{
  "hidden_size": 96,
  "num_key_value_heads": 3,
  "vocab_size": 549,
  "qk_norm": false,
  "attn_scale": 0.177,
  "parallel_block": true,
  "init_std_qkv": 0.0484,
  "lr_mult_o": 1.5,
  "max_grad_norm": 1.0,
  "warmup_steps": 200,
  "decay_fraction": 0.851,
  "batch_tokens": 16384,
  "max_seq_len": 1024,
  "train_tokens": 89370000
}
Each number is 200 + 40 x the weight over the matrix's rms, rounded and kept within 0 to 999. Layers, rows and columns count from 0.

# layer 3 MLP up, 384x96, rms 0.256, rows 320-383, columns 0-95
193,236,245,224,183,181,237,262,169,200,217,169,230,152,264,245,214,167,191,194,242,209,153,176,217,168,155,162,203,172,227,213,200,254,147,175,134,217,149,197,158,205,213,213,212,130,169,175,232,204,179,208,109,178,199,199,235,232,273,183,177,216,179,169,179,171,187,231,245,193,200,177,252,231,192,205,230,125,222,207,246,226,114,152,211,238,228,165,239,130,238,173,131,195,218,234
215,274,224,235,211,228,197,215,84,256,197,204,183,294,162,173,268,174,220,189,177,182,190,123,113,151,145,263,251,159,197,250,206,269,152,203,162,164,127,178,191,221,185,276,173,189,122,200,230,171,180,165,154,142,287,191,187,228,249,331,209,191,183,146,168,218,197,121,199,180,182,173,229,164,275,203,263,196,173,149,224,191,249,199,178,248,170,252,203,200,178,164,240,154,209,189
225,187,249,192,187,260,268,154,183,204,147,183,238,179,166,217,217,163,197,210,256,200,209,184,258,185,225,214,235,183,175,209,188,205,236,155,182,262,169,188,162,193,223,218,226,123,173,167,166,238,247,200,226,194,181,175,155,302,249,172,184,180,256,167,136,218,151,253,211,152,184,205,188,215,199,201,227,139,228,189,237,259,245,139,190,144,147,191,164,188,231,231,208,272,244,177
152,141,166,303,189,249,231,194,206,179,101,129,87,143,169,212,182,174,166,204,231,187,196,165,186,267,179,265,217,259,173,179,210,214,240,208,214,216,155,180,158,270,204,277,235,182,164,161,208,241,227,198,148,261,165,238,176,177,206,269,206,243,196,221,141,204,169,155,182,212,196,152,200,161,221,201,243,207,207,210,206,180,226,210,221,253,160,272,220,80,154,201,217,174,136,233
227,205,206,141,187,195,191,161,228,140,203,245,136,189,131,214,185,230,202,224,191,258,215,194,269,207,183,227,161,200,226,187,176,153,147,198,215,244,167,180,146,249,175,251,238,210,188,172,192,173,209,208,128,223,190,221,136,183,209,225,237,204,252,243,191,231,271,194,223,252,181,135,233,251,259,215,161,234,217,215,184,194,185,163,219,158,141,225,188,262,224,276,130,223,122,195
197,186,240,232,241,209,200,234,218,164,206,214,174,160,254,220,226,172,251,268,192,212,163,183,210,160,159,156,241,178,118,191,166,225,134,228,169,239,261,223,203,192,201,237,147,150,147,102,176,212,128,119,230,170,221,238,274,206,191,265,226,248,175,215,162,178,144,205,193,201,186,171,147,283,226,167,155,174,222,231,203,170,174,247,215,215,178,160,172,190,239,128,216,161,208,195
225,222,265,192,219,148,179,266,241,188,260,217,205,241,199,166,214,187,220,180,266,171,245,160,292,195,188,174,273,280,242,144,229,224,216,239,178,195,119,188,177,272,260,124,203,212,186,220,159,169,168,158,205,190,250,209,204,185,202,245,224,158,173,209,178,178,149,184,221,178,153,138,136,143,212,227,152,250,307,121,229,185,198,244,176,161,199,221,290,242,193,171,121,155,152,262
169,245,186,127,178,228,181,170,218,170,224,192,225,197,226,112,264,177,202,164,173,167,156,175,221,177,145,208,238,207,243,147,217,173,208,301,249,229,246,191,236,215,232,184,227,241,228,216,134,200,211,209,186,240,171,203,135,190,157,231,180,248,200,223,199,249,174,247,192,155,289,172,232,269,197,135,246,176,188,178,234,137,222,243,224,204,197,230,173,119,135,189,232,195,153,196
235,262,122,157,141,217,236,203,239,187,175,233,192,194,172,241,202,240,219,260,158,240,128,205,196,190,202,226,210,168,192,255,158,195,164,214,218,157,269,219,255,215,216,177,197,251,207,197,196,242,207,208,203,184,171,262,159,260,158,290,197,268,146,196,165,167,230,164,170,168,200,91,169,245,202,168,245,163,144,149,309,238,217,220,240,203,255,176,175,227,117,197,287,215,205,205
116,169,142,183,155,214,190,225,198,206,227,187,262,174,191,193,234,317,176,225,133,215,223,213,235,114,179,176,119,103,194,219,238,167,205,175,221,306,152,266,249,240,138,186,207,236,243,212,157,178,209,254,172,197,215,185,199,180,178,199,163,199,277,176,202,189,272,198,211,177,205,148,189,241,231,188,194,233,103,207,188,129,251,162,89,158,244,234,185,154,164,248,147,199,210,174
196,190,204,210,209,183,198,191,184,151,220,186,202,213,210,233,167,208,177,209,243,236,195,190,119,216,169,196,167,145,181,175,189,228,130,188,197,201,179,196,167,200,208,194,201,255,204,233,169,162,213,122,155,181,132,265,208,189,178,189,184,236,194,199,166,197,176,197,217,161,197,244,199,179,221,234,203,150,240,225,196,191,178,237,169,220,163,186,213,201,236,201,158,230,195,237
156,161,153,180,225,230,170,201,196,291,243,233,209,218,214,215,286,186,197,165,165,213,233,208,218,192,138,241,181,149,190,228,231,205,156,167,189,219,151,205,274,141,195,300,149,134,156,206,214,198,291,254,198,154,164,234,212,212,208,175,251,93,166,198,195,236,269,188,230,176,194,234,182,182,242,188,162,150,163,213,238,213,180,246,267,165,171,171,162,237,231,176,219,118,182,228
187,129,126,165,278,158,215,211,262,200,260,249,209,182,156,196,163,285,209,216,194,239,241,171,199,208,167,256,192,179,254,209,310,190,149,263,244,170,201,167,198,146,240,258,167,235,228,156,170,207,179,220,157,220,243,113,166,72,221,206,222,198,194,247,148,101,172,161,282,163,196,213,284,289,200,191,124,180,197,172,167,218,176,179,152,238,178,271,230,218,201,203,165,259,198,185
138,227,226,222,284,195,188,224,235,218,192,139,209,227,249,195,241,252,187,217,194,176,247,172,202,213,183,165,200,178,211,188,248,239,108,241,172,114,202,234,163,228,186,169,219,213,140,133,255,185,166,247,206,240,153,243,226,157,212,304,262,233,237,239,242,209,211,200,201,209,219,156,116,226,186,207,199,187,214,192,195,184,183,148,171,200,117,172,195,107,182,207,210,192,186,180
184,162,190,185,218,328,264,166,178,165,258,186,189,213,218,154,139,184,139,223,208,134,144,215,148,243,240,243,271,205,137,216,220,184,145,267,155,95,157,195,219,273,233,175,218,242,141,153,187,142,200,142,89,189,251,160,202,223,261,141,224,233,186,200,207,195,201,240,188,244,187,212,199,203,216,197,205,289,219,185,181,149,152,216,185,150,196,210,210,206,166,251,201,234,266,180
178,201,257,260,192,170,108,189,219,167,183,224,280,227,249,199,184,189,281,221,205,154,149,263,249,192,152,204,199,175,183,228,236,218,246,117,156,231,171,305,106,204,205,200,159,180,238,198,216,188,212,182,177,199,166,205,202,160,170,147,186,175,209,158,241,203,211,226,189,187,140,188,191,197,208,266,267,163,232,217,199,161,226,153,102,246,220,216,174,195,190,295,168,182,189,157
228,226,213,160,218,218,127,227,161,214,219,172,214,187,194,211,242,153,190,196,213,239,197,201,196,175,264,291,180,157,210,195,197,286,237,109,181,176,213,152,261,182,157,185,142,252,255,176,213,241,170,150,210,184,146,216,209,139,245,229,168,255,226,219,195,191,198,172,199,155,169,194,229,246,250,174,222,184,124,228,120,215,275,221,188,193,209,247,202,154,222,247,193,181,221,156
168,274,150,200,270,214,158,227,271,177,186,211,132,277,262,128,238,227,186,175,162,145,129,145,275,208,300,255,208,168,215,171,239,235,132,229,195,186,212,245,212,213,133,228,115,136,241,253,279,218,224,208,165,168,251,202,268,132,268,139,218,228,263,244,159,243,251,202,257,158,154,164,143,223,266,142,186,203,182,250,187,237,217,253,290,217,126,173,170,104,164,177,138,209,150,204
141,152,190,174,184,243,178,188,123,119,279,264,181,228,205,192,202,262,195,261,246,182,142,228,228,223,226,217,236,181,215,268,183,163,183,145,156,184,215,173,139,133,196,242,207,219,188,270,185,240,235,201,199,247,211,174,175,216,187,248,187,219,154,275,244,151,179,177,249,119,152,218,183,170,221,104,220,171,148,221,274,184,215,145,159,329,185,166,193,200,233,190,212,218,240,100
158,204,194,184,202,187,186,200,179,244,177,191,201,226,231,213,199,169,186,228,224,201,146,183,180,177,154,184,200,176,260,236,248,203,207,212,165,143,226,261,179,252,179,200,167,162,181,229,216,167,206,221,226,192,191,223,199,171,149,240,220,211,235,187,171,252,163,240,237,249,189,214,210,190,217,203,215,172,211,147,192,188,204,231,183,281,219,197,224,188,219,216,209,179,146,183
222,128,260,201,193,230,235,184,119,221,149,149,228,198,286,208,215,283,214,173,183,285,240,178,295,177,191,252,187,231,189,200,148,252,214,242,163,262,229,299,226,190,115,201,170,201,209,133,228,117,242,182,216,195,163,249,186,219,214,167,181,183,249,231,230,194,196,207,209,208,180,154,176,100,173,226,189,165,134,212,199,159,221,273,177,254,251,175,263,187,254,176,179,154,213,167
184,208,185,196,216,198,221,203,199,198,179,176,203,238,200,191,204,178,190,224,174,220,232,182,126,171,206,214,181,180,195,184,148,171,220,201,137,200,177,254,210,193,206,218,224,145,210,191,196,168,222,154,187,196,125,173,209,212,174,207,208,189,254,214,198,198,162,194,224,240,188,226,165,182,180,207,214,194,209,186,196,228,166,225,210,250,227,202,220,194,201,187,203,183,173,181
151,245,240,188,258,188,150,257,181,181,146,217,244,187,253,224,180,186,229,101,166,214,145,190,223,276,219,184,210,225,178,166,195,192,165,239,178,180,164,146,242,213,156,221,198,177,184,182,196,170,219,208,159,72,228,253,174,184,278,197,189,189,174,287,174,150,176,199,248,241,178,274,159,254,202,210,178,185,146,198,187,201,188,188,228,212,314,193,138,203,157,228,203,131,287,242
176,287,164,141,239,191,243,221,287,241,188,193,275,181,235,189,217,214,251,152,208,166,275,231,236,173,152,233,202,181,211,202,178,200,199,185,196,177,194,148,198,244,212,141,284,180,228,202,188,204,203,193,133,228,254,227,153,272,155,194,179,231,158,181,161,287,202,228,179,264,190,242,111,196,151,127,220,234,186,257,175,158,179,240,119,237,181,239,194,141,247,237,158,112,208,214
216,198,218,184,212,282,208,275,171,150,255,211,217,142,171,175,185,286,202,189,205,259,233,161,208,214,206,207,175,96,297,224,225,204,142,174,224,110,148,235,178,150,185,237,195,175,169,247,176,230,189,160,181,199,255,166,201,242,156,174,170,243,184,190,179,310,207,151,155,139,185,228,245,193,232,149,201,188,170,281,214,119,160,193,183,145,159,179,175,215,176,182,157,230,163,211
196,165,200,177,199,238,248,190,202,131,168,218,202,207,213,250,173,191,179,130,284,217,224,184,153,172,156,173,170,211,224,180,208,149,176,284,186,178,271,256,201,87,187,201,241,164,232,188,163,197,214,245,126,182,200,239,202,223,319,195,109,206,180,266,123,230,205,198,181,188,216,200,185,220,214,111,150,199,191,227,239,156,173,163,151,213,228,221,249,206,114,216,187,212,274,250
165,247,148,187,172,229,245,144,184,148,123,222,224,183,237,190,179,253,167,159,302,309,250,144,257,194,75,330,214,148,93,152,159,196,219,214,166,258,150,198,231,140,168,239,138,234,189,189,152,238,285,226,215,193,259,235,265,240,218,112,152,180,106,206,176,216,162,133,257,176,234,264,234,151,233,235,182,164,251,211,242,198,164,277,178,119,222,191,164,166,262,238,176,195,213,174
143,151,265,148,251,162,131,201,229,184,231,217,197,182,187,191,217,192,193,165,156,198,247,225,200,164,227,188,208,177,221,176,124,142,193,257,215,233,225,163,175,134,209,245,185,176,279,155,195,211,262,226,313,193,245,240,102,145,171,197,256,222,290,222,184,199,200,185,219,188,218,205,231,230,215,237,193,138,239,139,250,222,231,258,183,234,188,188,155,179,250,177,165,214,196,248
192,234,216,173,193,156,223,190,138,143,203,200,262,191,144,202,209,186,165,177,191,202,169,200,168,198,196,230,242,174,157,255,222,197,193,196,158,166,104,179,250,174,255,242,238,209,247,249,177,230,202,155,190,197,105,194,212,195,216,176,199,269,195,224,183,200,186,169,256,204,189,163,188,246,173,238,215,105,200,171,200,235,272,206,186,182,259,219,212,207,161,224,233,178,170,194
271,169,139,154,229,139,268,145,218,168,218,143,176,137,219,204,205,126,157,248,191,236,170,255,181,181,218,223,280,163,138,193,187,147,213,129,180,159,183,240,246,231,211,221,167,173,236,115,236,127,144,226,182,183,181,152,191,235,243,256,263,222,277,202,210,255,224,167,223,243,215,170,250,181,175,229,220,157,191,163,259,216,169,231,181,131,286,221,214,163,213,260,179,117,218,160
174,199,227,188,177,278,186,154,143,199,130,267,164,158,168,140,254,172,149,179,260,175,243,263,236,174,158,212,230,107,189,203,172,156,166,207,168,200,195,204,256,162,242,147,173,271,203,176,196,222,217,143,190,147,209,232,235,302,152,190,138,230,152,225,216,202,207,216,168,275,158,219,129,253,256,236,114,145,194,247,172,195,281,238,259,120,233,221,281,188,123,253,256,182,224,166
131,199,172,236,185,230,134,193,202,144,180,115,209,242,266,263,168,135,160,166,258,188,179,190,239,265,197,197,215,255,189,216,161,170,192,296,208,182,130,224,201,252,162,211,168,268,284,170,223,241,188,215,164,203,168,149,223,199,194,203,213,239,184,187,217,172,238,226,266,210,215,111,207,165,245,207,175,230,211,214,226,158,198,158,176,179,213,173,251,163,203,182,121,190,162,123
222,168,166,166,195,171,273,178,200,226,182,181,220,241,244,220,230,238,212,151,182,176,181,276,211,170,201,153,172,143,175,163,298,223,169,237,199,253,235,282,220,162,198,280,166,175,168,168,200,192,152,250,148,190,210,244,223,126,219,175,247,148,177,184,96,223,147,240,197,206,125,262,243,191,200,242,217,287,168,158,218,174,178,212,146,159,191,198,195,172,174,247,144,199,172,242
179,181,211,222,225,187,233,176,228,183,182,152,215,191,284,246,205,198,192,172,201,230,247,182,201,212,184,210,246,232,229,192,256,243,177,201,169,216,253,251,190,233,216,205,273,209,208,206,244,200,235,213,237,191,198,227,165,182,230,161,239,177,217,246,207,229,203,221,178,251,156,194,203,216,276,210,164,242,221,224,261,240,228,217,178,233,218,234,231,218,214,255,203,203,177,210
138,212,249,176,127,178,209,160,149,232,117,237,197,245,218,216,198,128,242,167,195,205,135,207,217,181,233,177,256,262,146,125,228,215,227,216,232,148,190,240,208,244,208,244,211,151,173,187,203,242,156,155,246,159,197,265,127,166,224,230,168,188,211,309,208,220,171,96,224,239,184,241,222,200,222,223,178,228,181,234,204,229,196,197,221,222,232,190,243,233,146,191,189,185,273,227
127,202,197,184,174,225,238,165,239,222,201,213,222,194,162,194,223,224,206,209,197,267,194,207,196,179,247,278,258,166,219,152,153,130,205,111,193,162,179,233,166,170,209,221,160,238,272,192,199,182,248,171,199,201,227,129,185,43,267,206,200,176,248,157,210,204,213,126,216,216,219,179,190,218,139,170,262,285,241,190,265,176,202,178,230,300,239,167,204,216,195,247,155,168,185,172
205,139,244,262,254,285,269,198,186,151,178,122,208,237,194,154,196,190,221,238,180,190,175,194,123,106,149,211,193,167,194,224,202,263,259,162,150,171,191,236,229,244,199,279,191,177,165,217,212,180,262,212,186,145,217,204,221,209,170,260,212,141,192,165,207,187,256,269,184,238,152,170,185,174,192,231,256,247,193,291,213,173,215,162,176,224,188,135,219,226,225,240,136,207,182,167
156,178,259,160,248,248,136,240,191,177,149,174,140,251,171,214,234,174,188,270,115,174,201,219,128,277,158,253,241,147,225,179,150,226,234,285,193,174,191,239,194,223,180,118,240,164,154,177,250,117,232,200,227,184,142,212,99,207,179,191,232,106,258,180,209,196,158,156,206,236,182,224,212,238,233,210,210,217,217,198,263,228,87,243,181,240,153,164,198,201,203,161,225,236,167,224
215,203,172,187,224,224,219,276,162,143,169,151,198,196,232,172,209,210,199,172,244,144,197,206,173,157,86,136,207,187,216,223,231,294,235,171,176,159,212,253,206,262,133,277,199,184,225,208,201,260,193,158,235,228,200,217,202,192,108,281,207,228,217,194,212,142,154,223,193,200,170,188,197,201,261,193,229,133,131,193,221,216,240,205,150,308,195,172,213,227,173,157,213,206,153,225
227,216,234,202,284,264,207,227,249,177,149,145,207,200,236,157,165,266,224,187,140,94,138,231,200,158,293,256,223,188,214,182,207,207,194,230,207,216,196,155,215,258,176,234,228,234,236,182,164,179,180,202,122,133,128,159,183,232,181,225,168,288,137,208,214,146,175,240,144,160,169,222,256,235,213,128,232,158,177,185,189,176,102,205,124,168,139,232,191,225,286,200,170,190,192,224
189,225,172,228,196,182,198,241,195,193,218,220,184,178,199,259,210,169,201,220,249,251,223,212,206,209,214,252,143,133,258,215,186,199,213,153,203,205,173,195,201,150,240,202,203,215,218,200,227,232,213,171,228,195,163,222,171,230,161,213,224,183,274,188,198,214,183,143,224,165,205,212,160,216,211,237,211,198,230,261,226,164,201,237,213,177,201,213,186,240,203,230,206,177,212,182
167,156,184,213,169,186,189,178,272,241,223,165,199,146,188,176,194,311,196,158,204,213,256,232,200,129,241,247,169,210,166,255,223,186,192,151,201,242,111,197,202,221,234,223,235,193,186,202,218,178,250,202,152,215,232,186,122,176,152,193,165,222,202,139,232,182,232,137,225,167,169,215,206,190,178,117,316,177,192,189,215,207,303,231,232,107,173,273,174,237,211,193,242,126,198,236
153,158,198,193,182,240,204,123,197,200,151,145,171,134,203,159,227,179,222,219,230,169,240,140,144,229,198,208,245,192,190,175,157,230,227,171,201,217,179,228,126,149,228,180,227,209,156,234,118,153,234,237,183,228,219,185,233,127,147,196,214,198,212,161,226,173,171,242,127,217,157,232,158,190,213,248,182,186,218,267,211,177,133,186,240,276,236,156,289,173,152,283,215,178,235,225
265,196,206,213,242,203,214,198,200,231,164,177,161,123,136,240,189,181,230,198,205,229,171,240,244,216,187,240,177,199,236,190,258,148,218,163,245,262,187,195,149,193,201,190,168,225,229,177,173,193,229,169,193,193,222,197,133,167,162,236,165,172,227,203,177,245,154,196,277,175,177,198,230,244,213,90,217,180,215,162,251,250,210,166,203,283,191,275,196,144,197,199,226,239,161,171
162,249,147,111,169,286,255,275,228,187,155,188,202,186,174,130,236,248,178,321,229,190,185,123,152,193,194,203,229,214,209,269,237,247,134,207,120,179,167,179,104,229,197,219,184,200,181,248,72,198,261,206,173,195,221,116,174,215,219,170,197,229,209,172,166,213,249,237,211,156,260,169,204,244,201,139,186,126,262,288,157,152,225,283,187,207,160,135,201,195,173,194,149,223,183,214
171,147,227,152,169,249,231,91,161,269,169,231,206,186,259,177,179,182,214,180,148,169,163,224,221,280,245,203,114,137,208,189,281,240,146,197,159,167,235,217,163,204,212,181,177,189,173,219,171,226,245,229,166,160,158,163,236,154,141,210,171,240,173,187,187,230,172,193,220,255,170,260,253,152,193,213,200,228,162,219,199,195,160,225,208,201,147,231,261,256,258,291,196,221,211,155
234,198,282,176,197,141,241,166,187,220,245,199,267,257,231,128,191,239,204,111,190,205,158,158,195,221,156,263,159,157,250,192,177,210,187,170,186,254,261,180,189,188,239,176,126,177,129,228,197,182,192,103,171,224,267,246,211,168,253,180,184,212,152,326,181,242,179,146,154,203,189,252,151,245,208,234,162,189,195,217,254,141,236,161,202,207,305,96,163,127,181,199,198,191,189,235
128,201,209,241,199,154,213,185,184,211,204,222,207,208,241,198,206,204,164,201,193,284,228,141,235,199,115,129,199,230,210,210,210,133,163,292,198,151,176,204,251,214,203,191,245,149,206,161,175,219,242,209,164,168,193,255,188,148,147,238,188,247,260,204,182,196,221,265,214,169,172,239,162,283,214,201,211,131,233,197,226,224,154,147,173,228,215,174,289,170,194,184,179,195,223,231
198,107,230,238,193,192,196,187,193,249,148,182,277,222,223,224,198,168,179,206,211,183,193,180,211,224,159,209,143,182,198,210,190,234,263,170,183,216,161,232,238,173,204,194,128,185,180,251,191,228,271,139,157,200,163,193,196,153,137,149,181,151,136,260,242,156,196,193,212,183,182,184,222,114,229,208,139,190,174,255,160,215,172,277,233,127,172,114,134,135,252,243,217,253,200,221
269,229,258,245,149,184,194,229,191,175,168,183,223,250,248,179,241,189,196,211,244,187,220,183,254,173,257,223,205,210,225,142,245,190,194,265,228,196,156,207,161,169,191,198,214,202,136,275,187,280,230,185,200,180,175,135,254,173,204,216,276,240,133,270,177,196,187,184,142,236,189,172,133,195,189,225,175,223,216,205,228,108,211,222,126,169,245,123,242,258,220,182,147,83,196,212
161,205,198,286,104,179,165,238,143,202,241,182,133,263,281,193,279,207,251,232,153,202,229,192,190,222,169,280,91,213,127,164,168,249,196,226,241,210,153,286,270,266,159,132,188,213,215,219,194,285,205,220,146,240,172,166,232,179,184,164,201,177,164,193,188,228,160,220,230,208,113,175,171,249,159,179,153,165,183,228,215,207,172,139,191,170,263,250,225,200,210,156,134,200,152,224
152,179,190,194,193,198,183,194,146,176,189,195,205,218,222,282,202,209,198,174,205,181,154,199,152,215,182,166,158,158,202,174,220,178,155,235,177,183,154,201,188,136,213,153,197,228,177,229,217,223,250,188,200,196,195,188,171,165,220,184,172,155,202,211,203,156,147,225,193,163,156,213,205,250,203,195,211,213,155,206,196,247,202,141,162,230,202,194,204,203,187,231,243,197,204,209
84,154,244,186,191,213,110,181,187,201,232,262,296,179,184,153,204,137,257,212,182,141,307,228,141,152,266,197,186,277,232,226,215,174,149,195,220,183,204,212,121,215,218,142,262,211,177,192,223,197,234,210,184,215,172,197,205,171,140,178,190,256,216,199,244,214,200,218,84,182,191,183,232,174,274,222,176,177,146,181,275,237,164,204,185,176,247,214,202,165,213,197,252,235,176,278
165,139,276,208,189,184,159,152,161,167,155,223,219,221,146,230,215,241,183,270,276,235,211,219,191,124,180,232,238,191,173,194,260,189,235,151,137,137,169,265,218,227,175,176,205,190,197,207,276,180,195,174,235,229,226,219,146,227,310,209,215,202,172,293,219,164,264,213,165,180,240,238,195,198,229,229,223,201,224,196,229,156,182,244,260,222,155,217,135,167,172,199,146,252,136,230
148,220,136,220,266,190,248,139,226,291,161,203,214,206,225,300,221,271,169,229,215,211,130,156,247,153,302,176,153,180,168,205,279,236,141,212,218,185,253,171,154,179,188,161,236,239,226,168,181,209,168,213,257,245,158,230,139,173,247,80,243,271,174,173,134,257,184,242,122,206,77,130,279,227,165,205,181,247,190,256,281,160,177,167,81,291,203,200,166,213,240,202,138,196,228,145
168,213,86,176,205,238,204,141,218,235,161,231,262,258,171,238,226,236,188,194,192,206,203,190,213,194,167,148,216,178,215,190,226,174,197,208,160,169,243,207,214,243,173,134,217,255,177,192,230,253,179,184,224,207,252,186,247,189,131,273,143,210,230,223,156,197,175,284,227,122,210,231,221,231,248,179,225,226,290,218,186,147,188,154,112,196,203,187,216,147,219,215,231,218,220,210
128,209,233,233,183,232,180,163,143,198,168,293,170,165,200,231,185,162,207,241,120,199,173,180,159,167,161,200,215,177,170,169,223,262,207,248,242,174,132,272,242,206,116,178,187,162,235,199,172,232,128,172,206,268,186,246,163,199,152,209,242,205,168,210,206,137,208,224,212,177,207,201,181,247,221,202,140,159,141,157,209,227,213,161,165,160,176,201,217,217,190,267,239,191,155,207
206,195,200,182,114,170,215,239,172,168,167,237,225,226,181,213,166,256,253,208,226,213,235,235,176,87,274,150,125,148,219,194,190,215,136,169,197,206,254,165,226,240,271,259,183,202,262,285,229,200,243,130,240,180,225,152,202,151,226,169,173,186,233,247,173,243,178,198,209,213,197,234,209,94,236,223,178,207,221,204,243,127,235,166,203,212,194,175,232,250,228,287,162,196,163,209
257,227,202,144,145,233,207,220,229,183,155,199,184,308,171,164,213,208,239,281,197,104,236,215,230,151,195,234,206,239,214,147,219,181,158,213,133,268,211,222,153,163,246,210,198,242,173,148,172,236,158,145,160,170,270,180,178,201,254,238,173,246,143,200,241,219,181,226,200,206,217,206,177,147,176,236,252,178,248,151,204,274,173,171,196,170,238,176,163,216,153,207,174,196,162,233
188,208,172,215,179,224,217,188,109,152,202,248,186,170,172,221,223,230,171,162,256,222,288,170,176,146,95,226,174,126,257,134,201,238,165,238,149,200,166,226,214,139,215,202,163,192,163,158,209,157,240,210,144,191,205,169,223,224,221,226,130,220,223,189,118,196,245,237,258,237,195,163,179,216,200,225,185,236,162,261,329,140,227,176,251,242,175,214,225,167,215,144,153,223,224,238
161,194,248,202,195,213,284,207,226,180,204,236,202,235,190,208,184,295,185,283,188,246,114,212,254,121,213,183,105,252,100,162,184,268,249,206,186,221,202,158,130,209,203,125,197,160,175,259,140,224,154,168,184,162,128,249,160,200,228,125,250,155,231,175,169,187,172,242,141,226,92,148,165,247,218,216,223,224,165,183,236,197,205,158,164,278,276,183,133,177,174,196,171,180,210,159
190,231,164,119,227,282,260,243,246,231,158,199,262,313,206,212,193,245,266,180,218,123,82,201,172,135,170,222,212,262,204,190,249,242,250,238,182,171,240,216,209,236,147,203,237,130,159,138,213,263,180,219,170,163,227,193,151,169,191,175,201,231,214,254,201,177,213,223,177,220,153,177,251,194,159,183,224,193,199,280,210,212,163,251,152,230,180,150,251,152,150,188,127,181,226,185
150,202,205,166,247,264,176,121,175,239,175,209,196,224,229,145,127,285,170,230,181,189,179,181,195,229,246,179,197,157,145,122,172,187,165,206,127,177,183,297,161,241,227,205,106,183,237,287,200,181,223,248,155,202,256,203,234,210,196,201,245,170,193,194,264,238,172,226,147,144,191,145,181,186,239,196,264,266,96,163,230,180,212,249,210,235,168,190,136,241,198,200,133,204,201,130
222,230,211,123,211,195,292,318,182,157,174,213,221,179,171,191,249,217,191,229,211,158,184,228,225,219,126,248,204,162,276,217,178,204,215,275,234,123,212,166,222,244,138,233,248,217,185,164,179,204,127,190,241,204,130,201,55,243,213,172,249,205,235,288,218,225,188,113,155,179,201,253,191,237,294,184,236,194,270,227,258,211,179,191,229,190,172,145,216,181,130,151,176,116,272,261